Weights of a small GPT-style language model, trained from scratch on English Wikipedia: width 384, 31M parameters.
Each number is 50 + 10 x the weight over the matrix's rms, rounded and kept within 0 to 99. Layers, rows and columns count from 0.

# layer 6 attention value, 256x384, rms 0.0466, rows 0-72, columns 288-383
43 51 54 46 41 45 41 52 37 79 78 71 64 46 65 40 57 47 54 63 32 48 57 31 35 55 34 31 40 77 70 45 35 47 43 40 68 46 40 44 76 58 48 51 53 30 37 56 48 62 69 58 46 43 58 75 58 45 50 60 23 36 48 39 53 39 60 52 56 62 62 34 47 61 49 38 58 46 46 36 63 34 55 61 40 37 52 59 57 44 68 63 54 44 64 75
44 51 48 47 63 55 59 53 52 56 33 56 63 56 48 48 36 46 50 60 42 59 25 66 52 39 41 46 26 65 51 50 84 31 40 39 45 37 48 61 42 56 52 54 58 52 57 47 45 67 65 45 60 48 31 50 28 53 52 58 41 49 41 49 51 30 67 64 46 52 43 44 56 56 65 47 55 38 62 57 50 51 67 40 31 45 37 43 68 71 38 46 50 70 53 56
54 66 68 55 61 41 30 50 55 38 44 57 44 58 54 45 61 51 62 58 56 54 55 47 64 57 48 51 55 60 55 65 46 56 39 55 55 31 55 47 42 24 38 41 44 58 80 49 61 64 49 32 66 47 44 36 44 51 60 33 28 60 68 75 49 52 55 55 46 46 52 46 65 38 79 42 58 40 50 41 29 49 55 50 42 55 47 40 41 62 60 53 35 64 40 50
58 54 54 47 53 50 49 55 46 67 57 55 57 53 44 48 60 59 35 54 47 50 56 39 41 51 50 42 50 57 53 53 28 45 28 61 42 60 40 41 65 47 49 43 56 62 37 68 37 55 64 52 52 50 54 51 49 39 56 65 67 63 50 32 39 53 61 61 60 52 66 40 66 50 35 48 53 45 41 36 59 52 33 67 63 49 46 27 62 37 33 73 63 38 54 48
59 65 50 59 30 44 37 26 57 65 53 51 34 56 49 43 42 57 70 48 58 61 56 51 59 54 49 45 45 47 47 52 44 58 42 32 42 43 63 34 58 33 46 44 51 54 59 34 56 33 54 49 38 61 45 49 56 40 35 53 54 55 48 65 51 49 56 58 54 38 48 47 60 62 42 55 46 57 47 67 36 46 41 60 62 53 59 51 30 44 74 42 57 18 47 62
46 63 52 46 57 55 55 53 45 31 41 53 52 51 39 71 33 41 50 49 50 48 26 49 68 49 64 57 43 54 45 44 48 60 42 61 38 51 57 50 51 41 44 54 73 55 79 45 63 47 52 43 33 46 65 30 66 61 36 48 35 60 24 61 40 53 55 31 29 41 48 42 45 43 57 53 59 66 30 57 48 44 65 60 56 56 43 59 45 27 69 58 61 66 49 51
39 39 66 50 49 32 54 25 41 86 43 61 35 21 58 48 52 55 35 63 45 55 24 62 49 59 70 61 21 72 67 47 49 65 37 35 50 61 71 46 67 67 51 45 62 45 35 59 70 56 46 70 39 38 43 49 39 57 48 65 36 58 41 67 42 48 45 39 53 50 65 28 55 72 73 50 59 46 47 58 66 57 56 70 66 36 54 63 57 51 64 33 49 66 59 40
60 43 46 47 41 46 48 59 49 49 41 35 63 67 54 36 57 46 49 51 62 58 53 61 54 41 33 62 20 72 56 44 63 56 49 31 46 53 41 52 54 32 38 51 61 56 52 51 39 47 57 46 55 64 64 59 26 46 59 35 30 33 45 35 56 59 39 45 48 48 26 40 63 59 52 48 43 41 64 33 61 42 50 53 63 54 60 57 56 46 49 64 35 57 38 48
43 45 46 51 58 39 36 58 51 44 57 54 55 48 54 49 69 49 54 43 34 57 78 53 70 53 65 46 47 46 85 66 44 56 38 36 56 32 68 45 50 41 42 60 53 33 51 44 45 72 32 32 49 58 60 63 40 52 43 76 40 46 70 50 54 47 51 34 45 54 67 52 60 47 46 29 45 61 54 53 45 62 36 48 52 46 50 41 37 34 33 60 55 53 46 46
51 50 62 38 43 46 46 43 42 51 43 60 61 59 52 63 74 68 57 54 37 44 41 49 47 25 36 51 45 38 73 60 54 48 46 51 61 44 50 65 63 38 53 58 21 45 62 43 55 37 57 50 46 55 38 52 54 54 20 34 62 42 55 63 65 68 36 33 63 57 33 36 53 47 34 58 45 51 66 40 60 48 40 46 54 41 46 35 50 59 49 40 56 45 85 36
48 52 63 52 62 46 63 53 59 30 50 48 40 57 49 43 56 53 46 63 41 55 42 46 42 40 43 59 56 40 57 52 34 70 55 53 39 53 78 49 32 51 48 43 45 60 40 70 61 32 71 32 47 49 44 63 59 46 44 42 25 52 46 62 62 31 69 53 46 53 55 40 54 47 55 34 48 50 50 53 50 52 69 44 29 37 37 36 76 61 64 38 61 62 43 38
49 58 50 63 49 48 52 59 58 36 51 37 46 61 32 47 67 57 39 65 48 60 60 55 58 54 37 46 68 44 57 66 51 48 56 53 72 37 55 32 58 55 54 48 23 64 46 55 43 52 68 38 53 50 28 45 58 39 45 38 52 64 50 34 51 65 42 62 49 41 54 47 58 42 34 48 46 58 59 56 62 57 54 40 64 56 54 47 47 48 66 40 60 49 45 56
38 36 50 51 37 53 47 41 65 56 46 60 49 56 51 53 40 45 54 57 50 48 25 56 55 27 55 59 47 62 41 55 47 46 60 53 28 36 61 38 44 46 41 49 47 71 59 54 65 52 33 52 67 66 60 44 59 51 38 29 36 49 42 35 52 71 65 37 50 30 55 49 50 27 69 63 46 59 42 64 46 55 51 75 45 43 42 46 55 41 46 55 42 60 41 73
31 52 63 47 52 52 44 67 55 55 29 70 54 40 61 60 56 52 75 59 43 59 63 58 51 79 57 33 62 57 42 53 54 45 32 62 56 51 55 57 67 47 54 47 51 55 45 42 60 69 34 54 60 41 52 59 39 61 53 58 55 32 63 56 46 49 61 51 43 34 52 43 48 38 55 59 38 54 47 49 50 61 67 44 51 50 56 45 44 51 60 60 18 52 21 47
61 34 46 57 37 54 43 45 44 69 63 59 55 48 55 51 34 49 55 66 57 42 49 52 69 27 64 36 22 60 38 42 55 58 38 43 48 45 54 59 63 48 59 47 68 35 48 45 64 57 38 45 40 64 60 46 49 62 69 57 44 52 33 64 48 59 44 45 48 46 50 58 59 55 52 40 48 42 63 63 50 56 46 48 38 55 53 62 64 47 42 37 32 60 32 42
51 64 62 57 57 57 44 62 50 26 21 45 58 53 42 52 40 60 52 45 41 53 27 41 56 55 69 56 45 53 39 55 49 37 55 62 45 60 59 61 68 72 32 58 26 62 50 51 53 64 37 40 67 44 37 44 53 56 47 24 46 60 60 39 57 58 45 47 41 55 45 43 29 58 44 47 65 51 62 55 43 45 52 27 59 51 38 64 35 58 60 34 62 61 49 56
45 57 58 62 57 39 47 53 45 59 59 46 50 41 49 48 52 51 55 60 30 60 41 45 80 57 51 45 76 50 61 33 43 41 46 26 49 49 25 55 48 55 53 46 63 53 45 46 41 43 69 53 70 39 32 47 73 49 59 54 58 69 60 46 67 36 49 44 55 59 68 33 59 50 54 45 49 36 28 44 58 50 63 53 43 39 52 59 48 44 65 68 49 51 50 57
55 47 54 59 49 41 51 59 51 59 61 65 58 33 47 57 56 51 26 41 58 27 41 41 33 45 52 53 61 44 66 60 12 61 43 40 52 68 62 42 55 39 45 62 58 43 57 64 65 47 57 71 37 42 60 54 50 58 67 33 74 46 43 35 42 55 49 67 56 45 61 42 34 59 60 64 45 80 35 30 48 41 73 52 52 59 50 64 37 42 43 64 30 44 42 43
43 37 51 36 47 44 49 48 57 25 56 46 58 68 51 62 55 36 47 47 69 80 54 56 50 48 61 38 42 46 44 32 75 34 36 52 55 56 63 42 62 71 47 37 56 46 43 45 60 36 59 54 43 53 53 46 42 60 54 52 48 28 54 59 55 35 41 56 49 47 47 74 76 56 38 52 53 19 59 59 45 46 69 63 62 46 59 57 42 36 25 75 32 61 62 50
49 37 46 54 48 46 40 38 52 56 60 48 51 40 51 69 51 52 69 43 58 55 51 50 43 45 57 59 67 56 36 42 39 59 45 49 51 50 43 47 65 37 57 47 40 43 36 58 62 23 71 40 51 59 53 57 38 66 37 44 52 58 48 53 44 63 47 39 57 53 49 43 59 57 55 53 40 52 42 61 55 43 49 59 54 43 39 55 33 19 54 40 47 61 49 43
59 39 64 34 61 27 46 72 47 39 39 70 44 53 49 25 47 43 59 44 64 43 58 42 47 72 51 56 48 45 60 44 56 28 52 43 35 49 61 62 34 64 50 48 54 54 66 47 58 39 54 38 44 45 58 56 73 50 67 28 41 63 53 27 46 45 48 66 52 46 42 60 38 52 47 57 44 54 64 32 38 55 63 51 43 43 51 53 54 55 62 53 49 81 53 60
56 49 62 54 42 38 49 65 50 49 54 35 50 44 43 46 58 56 62 44 40 36 49 61 56 56 52 73 59 32 15 45 70 41 56 53 73 34 54 63 47 43 57 39 41 48 43 61 40 32 66 56 39 52 35 47 59 31 38 34 48 51 51 47 53 57 48 53 46 64 39 30 51 41 63 44 50 30 55 43 51 60 39 52 50 65 49 59 33 39 79 53 59 57 63 50
36 77 36 44 46 44 52 45 48 44 48 52 44 58 51 43 42 65 54 45 47 36 54 60 41 33 31 53 38 58 50 46 30 55 36 41 45 65 48 68 42 69 52 43 51 40 46 47 54 43 59 49 76 53 40 54 58 43 27 45 48 41 48 50 49 44 59 57 54 51 54 33 46 53 52 39 59 55 41 58 46 64 59 39 38 41 55 41 57 64 52 53 55 68 73 62
42 47 49 51 50 61 64 64 60 42 48 57 44 59 45 50 56 47 32 49 59 45 51 49 49 52 69 44 49 48 40 61 52 54 36 42 46 55 54 47 59 67 51 58 48 54 46 38 50 49 48 63 56 55 30 33 69 63 49 42 61 43 60 49 47 57 46 66 43 51 44 51 41 37 46 54 50 47 43 53 62 49 60 49 58 57 51 55 44 54 59 47 42 62 37 43
54 62 53 42 52 58 57 55 55 29 53 48 56 46 47 39 68 50 45 54 27 32 31 56 58 31 58 47 57 57 60 62 48 49 65 54 39 47 65 52 42 65 50 45 51 34 43 53 51 41 41 48 43 57 43 31 68 50 43 41 33 58 54 68 52 50 35 46 40 46 56 46 45 46 49 45 45 69 41 55 46 43 39 47 58 37 42 38 50 37 69 64 59 60 72 43
56 39 37 59 59 53 57 51 51 51 57 57 46 42 34 49 50 47 59 64 42 39 50 41 40 66 51 66 42 41 57 48 23 59 46 49 56 44 51 68 57 59 51 57 44 40 60 52 52 57 62 63 57 59 57 46 73 51 33 39 41 47 56 53 54 66 59 59 38 50 30 42 36 48 62 60 45 57 54 54 49 49 49 65 42 59 50 54 30 46 71 48 52 31 65 54
57 39 67 39 65 51 45 59 53 32 52 58 57 56 39 33 45 42 62 42 45 51 53 69 53 54 39 37 56 40 56 43 52 11 58 52 44 56 64 58 34 47 44 44 52 38 67 53 51 51 33 51 50 44 61 56 64 32 39 59 72 23 51 29 46 61 60 51 54 51 41 37 49 47 52 56 53 43 52 40 59 39 69 47 70 34 50 45 20 55 27 49 59 67 68 42
52 33 45 42 53 62 63 43 50 54 41 36 60 40 45 54 51 55 32 41 58 69 48 58 54 28 41 46 65 47 59 55 49 47 64 52 48 44 40 41 33 54 57 34 41 52 50 52 70 21 69 57 49 54 36 52 45 39 50 64 52 49 43 67 52 60 64 33 52 42 49 43 49 41 52 49 43 35 70 41 68 45 50 43 53 38 51 50 38 62 49 29 55 59 52 44
41 46 50 43 41 38 61 57 49 68 38 38 49 57 38 52 46 41 41 27 46 48 70 53 57 71 63 28 32 47 35 57 54 49 33 72 73 49 38 45 31 43 57 45 69 52 48 64 47 64 48 55 72 52 47 56 40 42 68 96 34 29 43 59 51 70 47 57 33 21 39 42 36 50 58 61 54 45 42 50 56 41 50 73 73 60 42 40 59 56 48 74 52 48 44 51
51 42 42 58 48 39 38 45 48 42 42 56 59 70 36 63 53 51 50 61 54 58 67 51 56 55 46 58 29 50 42 51 49 66 37 31 52 45 49 58 48 50 30 57 43 46 51 61 48 34 62 34 77 59 45 35 72 48 60 33 48 55 53 37 49 74 58 42 53 44 36 34 38 46 43 43 51 33 73 53 57 55 54 51 43 45 37 65 78 45 51 62 51 62 58 45
41 45 35 48 38 64 56 46 52 41 32 41 62 56 63 57 57 33 46 48 51 61 35 59 56 31 59 42 59 65 44 45 35 46 49 52 55 48 47 37 49 33 59 54 65 45 33 58 48 39 37 61 60 43 54 53 45 64 52 59 50 64 53 57 40 40 49 45 65 43 47 35 52 55 43 52 49 50 31 65 72 71 59 47 69 53 49 66 39 45 37 52 50 60 55 54
41 53 64 54 62 43 64 65 52 45 58 58 42 64 38 67 35 52 60 40 50 48 47 42 47 67 55 52 54 40 28 47 47 64 59 55 57 57 37 53 71 39 53 50 42 43 50 49 47 32 44 49 71 64 55 33 67 56 43 55 61 30 49 44 40 56 47 57 41 56 36 37 38 44 48 53 54 71 35 59 52 57 62 50 54 47 45 59 40 31 68 46 39 52 26 55
47 44 47 58 51 57 79 38 43 60 62 42 47 32 48 45 48 44 47 43 39 60 53 49 51 52 65 52 75 44 42 39 46 57 55 46 53 55 43 42 42 47 52 46 79 35 33 48 69 58 41 47 54 60 53 49 40 31 44 77 43 31 46 62 60 47 27 65 47 58 61 92 47 43 63 52 48 38 58 63 66 40 68 45 56 41 51 46 53 50 42 48 48 33 51 39
53 40 37 53 43 45 59 53 53 39 44 45 63 25 53 82 38 49 48 41 58 65 59 39 53 50 42 52 55 46 37 44 53 52 58 59 47 55 46 58 50 52 65 54 60 52 29 44 51 56 67 56 51 47 53 59 41 69 43 36 62 65 51 36 44 55 40 43 56 49 52 68 43 46 53 58 37 59 67 55 34 58 38 62 64 69 43 51 29 57 42 36 69 42 55 31
51 49 26 43 36 60 43 45 55 48 50 71 68 69 50 67 52 59 70 34 52 38 77 48 43 43 45 55 41 54 35 54 41 41 51 60 81 52 53 40 66 41 43 47 50 35 57 54 46 46 60 45 49 47 60 67 46 55 53 53 54 50 58 49 51 63 50 49 58 45 36 46 32 57 58 67 54 47 58 50 38 42 59 57 46 31 45 42 51 58 28 46 46 55 48 41
43 50 44 41 51 35 42 26 51 45 60 43 53 47 35 75 46 54 60 60 36 44 52 56 41 59 63 64 38 52 50 51 48 62 46 39 57 68 71 43 64 49 54 49 59 52 56 55 41 32 56 56 46 46 39 45 65 51 69 33 26 34 70 67 50 53 54 46 39 40 30 33 67 50 45 59 45 84 65 49 41 58 46 48 65 58 46 45 44 61 54 67 51 47 40 48
44 60 37 54 52 40 32 60 48 40 69 38 37 47 45 42 64 51 39 70 22 46 62 48 54 67 22 33 51 64 52 56 45 37 38 60 62 46 52 49 55 50 71 53 58 52 32 49 42 39 41 54 60 58 39 42 54 40 65 54 70 37 61 57 63 48 63 64 60 55 61 45 58 59 59 43 50 79 60 69 49 61 49 49 57 48 57 38 52 57 48 51 40 37 43 38
49 68 50 56 50 53 49 68 45 51 39 63 43 64 44 71 62 43 69 60 50 41 50 43 40 54 62 40 67 48 41 61 64 52 49 56 46 34 36 43 45 44 55 45 17 61 42 48 70 79 51 32 34 60 35 40 44 49 38 65 59 70 58 70 63 28 50 44 32 64 53 53 57 46 60 42 49 61 37 51 50 34 43 48 45 24 57 46 48 63 77 53 49 62 49 59
40 36 56 41 52 53 44 38 45 57 37 67 53 40 50 49 37 52 64 62 63 53 35 55 44 56 41 48 50 56 52 41 40 43 37 52 54 54 50 50 67 63 52 57 43 50 47 53 39 42 46 54 62 53 56 55 56 62 14 63 65 45 56 56 46 48 44 52 48 47 48 50 56 49 43 52 51 56 37 56 49 54 47 41 67 44 45 60 38 54 46 50 52 48 72 53
45 46 61 34 65 61 35 64 53 49 43 64 54 40 47 43 43 63 61 51 84 45 60 56 49 66 50 18 33 48 62 43 51 55 27 41 40 66 53 51 54 58 49 37 34 44 32 44 57 44 51 42 67 43 21 46 56 61 59 63 50 50 38 42 57 70 73 44 55 39 52 47 33 58 27 50 49 47 42 54 68 49 56 48 62 50 43 43 45 43 29 45 51 50 58 41
47 43 52 55 51 53 68 39 40 69 63 53 44 56 65 52 57 47 40 24 43 50 55 48 44 45 53 60 35 46 46 51 48 64 46 34 60 47 50 41 39 31 70 42 56 61 22 51 55 45 23 51 24 52 52 41 56 55 60 66 44 47 52 73 60 46 60 61 30 41 45 63 62 52 35 47 40 63 39 47 42 65 46 62 72 52 64 37 59 55 45 64 35 36 29 52
60 40 57 55 49 32 50 47 49 36 61 48 56 31 49 45 48 53 47 65 57 69 66 64 35 43 40 33 48 56 71 55 34 38 43 70 58 43 52 58 33 44 59 52 55 48 52 56 56 43 76 52 51 58 50 62 47 48 38 46 63 47 69 52 57 39 51 54 71 66 62 45 26 35 67 58 42 39 44 49 64 57 64 74 41 59 44 43 57 42 52 46 59 59 54 48
52 51 51 50 55 55 52 46 56 55 49 37 55 38 57 68 48 54 46 40 67 53 44 52 51 72 52 59 19 53 44 49 33 38 41 45 63 48 42 34 61 39 59 45 66 60 31 35 52 69 49 74 41 56 52 53 63 51 59 45 43 39 46 42 56 65 48 49 48 63 30 38 41 53 64 49 48 39 53 52 43 50 66 60 65 44 55 54 37 61 42 40 42 53 54 30
41 48 47 64 44 59 39 40 46 53 49 36 42 44 49 54 50 48 43 69 72 77 40 52 69 47 51 57 60 45 49 49 37 40 62 43 31 41 35 48 48 51 63 40 44 61 56 45 41 45 61 68 28 61 55 41 39 55 50 42 36 52 65 61 59 40 50 43 33 63 66 60 58 58 51 55 50 47 44 50 48 58 59 52 47 62 47 61 40 53 37 47 41 64 64 45
50 40 40 54 57 57 30 47 53 58 31 44 58 58 66 29 53 49 43 47 53 46 62 34 63 42 46 39 50 54 65 62 51 60 64 55 47 71 41 50 37 62 44 58 43 56 52 53 31 67 44 56 41 62 39 67 45 69 40 54 61 39 44 50 43 30 45 30 41 66 48 81 30 60 47 46 42 61 40 42 54 56 40 55 39 44 50 41 47 59 46 31 61 46 68 58
56 66 36 48 49 53 60 68 52 51 44 41 42 55 43 34 58 46 62 59 55 64 60 55 44 48 61 73 67 36 53 42 55 29 56 56 56 48 48 43 47 40 53 52 66 43 52 26 63 27 54 46 49 58 33 28 65 44 58 50 39 47 46 79 53 59 54 50 57 49 43 59 59 55 47 58 44 41 52 41 63 48 45 45 51 58 42 31 57 62 49 43 54 37 43 50
57 47 44 38 59 72 43 65 50 64 59 41 35 39 47 49 40 68 56 27 52 26 59 56 60 44 58 52 38 56 32 54 40 64 52 52 57 48 51 55 54 35 50 48 67 58 43 46 42 39 64 58 38 51 52 57 48 79 57 46 41 58 23 44 41 55 44 56 46 67 42 60 39 54 50 49 45 48 71 62 67 53 35 73 39 53 57 59 49 24 49 43 53 54 63 53
54 48 42 57 54 60 36 60 51 46 47 50 51 51 57 37 26 50 34 44 39 56 56 51 31 44 51 49 42 53 36 42 64 44 37 48 37 58 44 59 51 69 34 60 68 34 57 50 43 48 26 55 63 59 67 29 52 52 45 66 48 29 45 61 45 55 55 69 35 41 63 61 50 50 61 48 46 26 52 55 67 43 56 60 58 45 52 59 57 49 33 50 43 48 58 46
54 66 56 50 48 64 50 56 42 50 42 58 61 71 42 56 31 48 50 48 74 57 48 45 39 63 64 59 39 53 42 46 32 66 46 40 53 37 47 41 51 61 52 54 45 59 55 45 51 50 57 44 49 64 64 29 67 69 44 45 50 66 59 53 42 60 52 65 45 40 39 49 54 47 37 40 46 44 46 57 36 55 56 58 43 38 39 57 50 42 55 58 47 65 63 58
76 47 56 54 51 44 43 38 44 64 42 43 59 57 38 53 19 55 70 57 74 29 56 69 59 33 47 25 50 51 48 54 60 53 56 70 51 58 36 57 45 50 66 56 68 55 45 61 38 33 50 43 44 57 37 41 55 36 46 63 33 57 41 45 39 39 67 64 73 43 47 55 46 56 63 35 57 35 50 54 52 48 62 51 39 16 44 59 73 43 48 59 62 52 53 59
39 38 44 52 51 38 30 36 45 84 51 65 29 35 56 51 35 40 42 71 66 65 42 61 51 50 55 29 50 53 47 54 38 45 47 47 40 66 46 38 48 43 42 41 56 54 38 55 45 46 38 49 37 40 60 55 41 41 31 53 39 52 54 55 34 29 48 61 27 49 70 53 60 48 48 43 50 56 50 61 45 37 48 55 28 44 43 52 42 48 70 41 29 43 52 44
64 45 57 47 55 68 40 51 45 58 43 56 43 62 47 29 35 45 72 40 53 56 50 62 41 48 26 43 44 44 56 50 60 48 54 62 27 52 84 44 55 54 30 53 30 48 45 55 57 51 34 47 30 64 44 44 60 13 45 22 76 59 32 41 40 73 58 46 54 58 41 46 48 58 40 35 56 48 53 52 53 44 34 32 51 31 46 39 59 43 51 47 54 49 69 51
50 52 67 46 34 53 53 45 50 51 49 53 48 37 67 37 56 47 52 45 48 52 53 55 62 51 56 71 39 47 63 45 49 62 37 30 56 62 57 58 68 44 41 45 49 40 55 48 43 72 62 54 49 47 48 79 43 77 47 05 52 47 44 32 46 58 37 35 43 67 57 62 53 59 46 55 58 57 45 64 64 53 29 57 52 52 63 57 50 38 67 47 56 51 64 72
52 60 50 51 34 62 26 45 52 37 60 38 57 43 37 61 60 62 53 56 62 43 69 63 60 33 58 65 37 47 59 44 38 54 48 52 43 55 51 60 42 42 61 44 45 49 79 41 62 31 81 47 42 62 31 66 63 66 59 47 54 66 38 65 57 40 68 25 65 61 58 47 53 51 48 43 62 60 31 50 35 53 37 44 54 48 55 39 43 71 68 27 52 47 42 39
62 51 41 58 52 67 36 52 45 49 47 29 28 55 43 46 63 54 48 48 41 45 46 49 44 37 43 53 57 50 17 50 40 63 37 63 53 58 65 74 55 46 42 63 37 45 48 58 54 47 47 57 63 52 49 21 60 60 55 37 68 59 35 48 49 79 57 63 49 53 51 41 49 55 69 60 62 64 46 61 63 64 53 60 53 56 60 55 66 28 75 61 60 33 35 63
48 51 55 50 44 57 55 46 47 52 35 50 57 68 31 63 61 59 55 31 50 41 78 59 51 47 62 48 72 30 34 52 47 47 64 59 58 65 19 47 62 40 45 48 50 46 39 42 55 47 57 60 55 52 36 54 32 58 45 72 36 77 55 57 58 63 52 63 44 53 46 62 24 48 62 42 59 69 44 52 57 53 60 46 61 50 58 41 27 46 44 68 39 24 41 53
56 26 49 34 24 48 33 57 44 60 40 66 44 50 54 59 39 37 44 52 38 56 47 61 30 42 35 30 28 42 55 40 54 52 53 46 53 49 64 61 49 25 37 62 56 63 50 49 34 57 42 45 39 76 47 47 67 33 50 42 44 42 68 50 54 65 46 41 66 28 48 61 37 54 54 38 50 72 76 44 46 53 31 60 53 45 42 43 66 44 54 39 51 41 39 32
50 49 42 53 49 44 27 30 56 54 34 45 57 54 53 71 38 57 58 66 55 59 58 37 44 47 45 43 54 52 65 54 60 58 47 65 41 47 49 36 60 45 58 46 25 85 37 60 27 44 52 30 36 45 61 47 51 60 32 49 52 37 67 50 65 39 57 43 60 52 57 61 52 41 38 52 44 63 47 56 53 34 34 69 47 27 57 58 36 41 67 71 49 32 45 55
37 55 61 38 47 50 54 45 49 73 50 38 37 42 47 39 51 49 48 56 45 40 56 59 40 40 61 53 41 60 62 59 41 49 46 41 41 56 41 35 42 55 57 53 54 47 39 50 52 69 45 60 58 55 50 60 36 44 61 60 49 49 36 71 54 33 48 35 56 43 63 39 38 54 57 34 40 40 47 45 54 52 47 55 59 38 60 45 40 59 43 48 63 65 52 36
45 44 58 42 43 38 51 46 50 60 31 76 49 50 38 44 43 53 38 73 48 55 33 58 54 51 70 39 36 41 56 55 49 50 56 52 49 38 72 41 50 67 42 48 45 68 39 55 43 73 34 43 45 41 52 50 46 46 46 50 67 29 49 54 52 47 43 43 42 43 45 52 42 57 73 54 52 48 51 63 40 44 49 51 62 60 52 53 40 54 57 54 51 41 52 40
54 57 31 64 49 48 46 54 45 57 59 70 53 42 56 39 45 38 45 45 31 46 52 55 57 75 52 68 37 39 61 57 55 68 53 34 71 46 44 53 74 69 48 57 66 37 46 48 40 54 33 50 29 45 47 53 54 25 43 90 53 42 59 39 37 45 38 66 44 54 54 36 64 43 39 42 51 51 41 66 35 56 50 44 46 54 53 65 62 57 39 35 55 30 37 46
31 39 62 51 57 53 51 60 48 59 47 65 47 58 56 43 47 34 37 38 27 43 56 52 51 40 55 51 62 53 39 37 61 29 48 43 57 60 55 58 48 57 46 53 60 65 65 58 39 56 40 56 45 66 75 64 63 54 48 60 38 54 43 36 50 66 47 32 55 27 36 34 40 63 64 64 43 34 43 62 69 52 55 66 58 51 37 60 69 44 35 59 56 81 62 73
38 55 32 43 57 50 41 49 50 33 53 21 50 65 62 46 40 50 53 59 33 62 50 58 57 57 55 47 41 58 71 46 45 61 44 50 52 46 55 40 50 74 57 54 50 74 53 56 36 59 49 51 49 60 36 64 42 68 56 42 37 48 47 34 57 29 52 46 44 52 64 47 58 53 52 29 58 61 49 49 64 61 32 41 80 48 38 55 61 55 41 42 56 59 53 68
46 39 68 48 56 41 48 43 56 46 36 40 48 51 43 67 36 45 49 44 52 65 53 25 52 65 48 52 60 51 51 53 33 48 58 46 48 62 47 54 47 54 47 64 49 64 26 41 58 51 63 47 51 48 48 31 41 32 70 49 50 52 53 38 44 43 40 53 56 61 46 55 46 58 37 57 48 41 58 47 33 32 39 40 56 42 46 57 45 32 50 32 47 52 52 54
47 61 63 52 53 44 51 63 61 42 40 26 63 43 53 34 34 37 63 37 48 45 43 56 55 53 64 53 52 61 31 43 55 41 60 53 56 58 42 53 60 33 54 49 38 33 53 48 50 51 62 63 41 36 28 34 51 40 43 45 72 45 55 67 53 36 39 60 65 48 36 47 67 45 38 56 54 61 48 36 61 63 65 39 59 54 59 71 42 47 35 47 57 36 41 47
42 58 59 59 56 46 46 26 50 49 61 65 50 44 51 53 72 52 41 49 43 35 47 39 47 38 47 31 38 50 60 63 51 51 45 67 62 36 54 48 38 45 51 53 36 41 38 46 50 56 54 41 73 54 52 38 60 48 39 51 75 48 57 52 55 53 45 45 52 34 52 27 34 38 42 48 59 35 41 31 61 72 38 48 44 37 52 50 65 66 62 53 54 54 51 49
43 44 51 70 34 61 56 51 57 51 38 38 50 35 39 77 48 48 51 35 51 70 49 45 52 58 48 46 52 43 69 63 45 57 37 56 44 40 51 48 48 19 63 39 60 65 43 61 62 55 89 43 32 55 60 52 47 49 38 50 52 55 33 50 50 51 60 42 45 59 45 46 57 50 33 50 57 58 42 52 36 56 45 60 30 43 51 55 17 61 48 54 54 41 59 40
64 29 44 50 60 60 37 52 47 51 66 62 44 51 43 57 61 37 39 28 33 49 71 39 50 36 33 43 55 44 60 58 53 59 51 62 54 55 64 49 42 41 50 55 60 45 44 53 56 32 50 57 46 53 56 57 56 27 47 51 49 39 45 40 60 74 71 47 62 53 49 38 59 51 46 48 46 41 54 60 53 53 51 58 42 41 43 30 51 47 34 58 60 41 65 35
47 66 51 52 46 41 50 47 36 52 64 61 75 50 57 55 41 53 40 65 58 49 52 55 55 52 54 44 46 54 28 55 45 54 45 55 46 50 50 54 50 55 73 60 67 57 58 43 48 38 66 33 71 52 38 29 65 27 65 66 38 73 81 51 48 45 50 58 57 70 36 49 51 47 42 47 52 67 54 57 40 48 35 44 34 40 57 52 78 52 60 64 52 56 50 44
28 48 45 49 46 41 39 38 50 70 40 62 36 36 61 34 41 49 48 49 63 53 59 45 54 52 49 68 48 56 56 51 60 36 50 44 52 58 48 42 49 55 47 51 40 44 51 37 44 67 42 59 63 46 43 68 21 47 38 59 49 60 47 50 50 26 55 45 56 66 48 56 45 46 43 53 49 40 46 69 49 33 48 60 65 52 60 53 40 51 40 58 44 73 46 80
45 52 64 36 50 56 47 44 45 54 43 65 45 55 46 50 22 64 73 60 53 44 31 45 34 80 65 49 37 56 42 48 54 41 43 61 53 56 58 31 55 62 34 36 40 46 47 51 08 71 33 61 59 42 29 35 38 47 39 51 75 32 48 38 56 40 49 53 39 46 44 74 49 51 48 46 57 47 58 42 63 59 37 53 64 58 51 43 73 46 53 56 50 45 55 42
56 49 41 41 45 39 32 49 44 52 46 44 52 40 51 57 64 49 43 49 39 54 48 41 42 35 40 46 45 43 64 63 53 41 47 44 43 67 67 38 60 40 42 57 70 35 82 55 48 48 49 63 62 41 60 65 47 37 37 46 45 44 67 52 54 34 50 27 50 42 75 28 44 50 43 63 55 61 30 58 52 36 35 58 40 62 47 43 52 45 51 65 48 25 39 48
44 66 51 54 46 66 50 50 63 26 53 51 60 72 55 42 49 43 36 35 62 64 29 42 52 45 47 45 40 45 52 60 48 52 42 46 36 56 45 41 53 65 63 55 56 44 59 39 51 50 34 44 67 60 52 49 27 46 54 38 44 41 56 70 42 46 59 58 56 49 45 76 69 61 44 72 57 34 47 42 46 45 49 54 45 63 42 44 46 62 33 58 57 31 57 27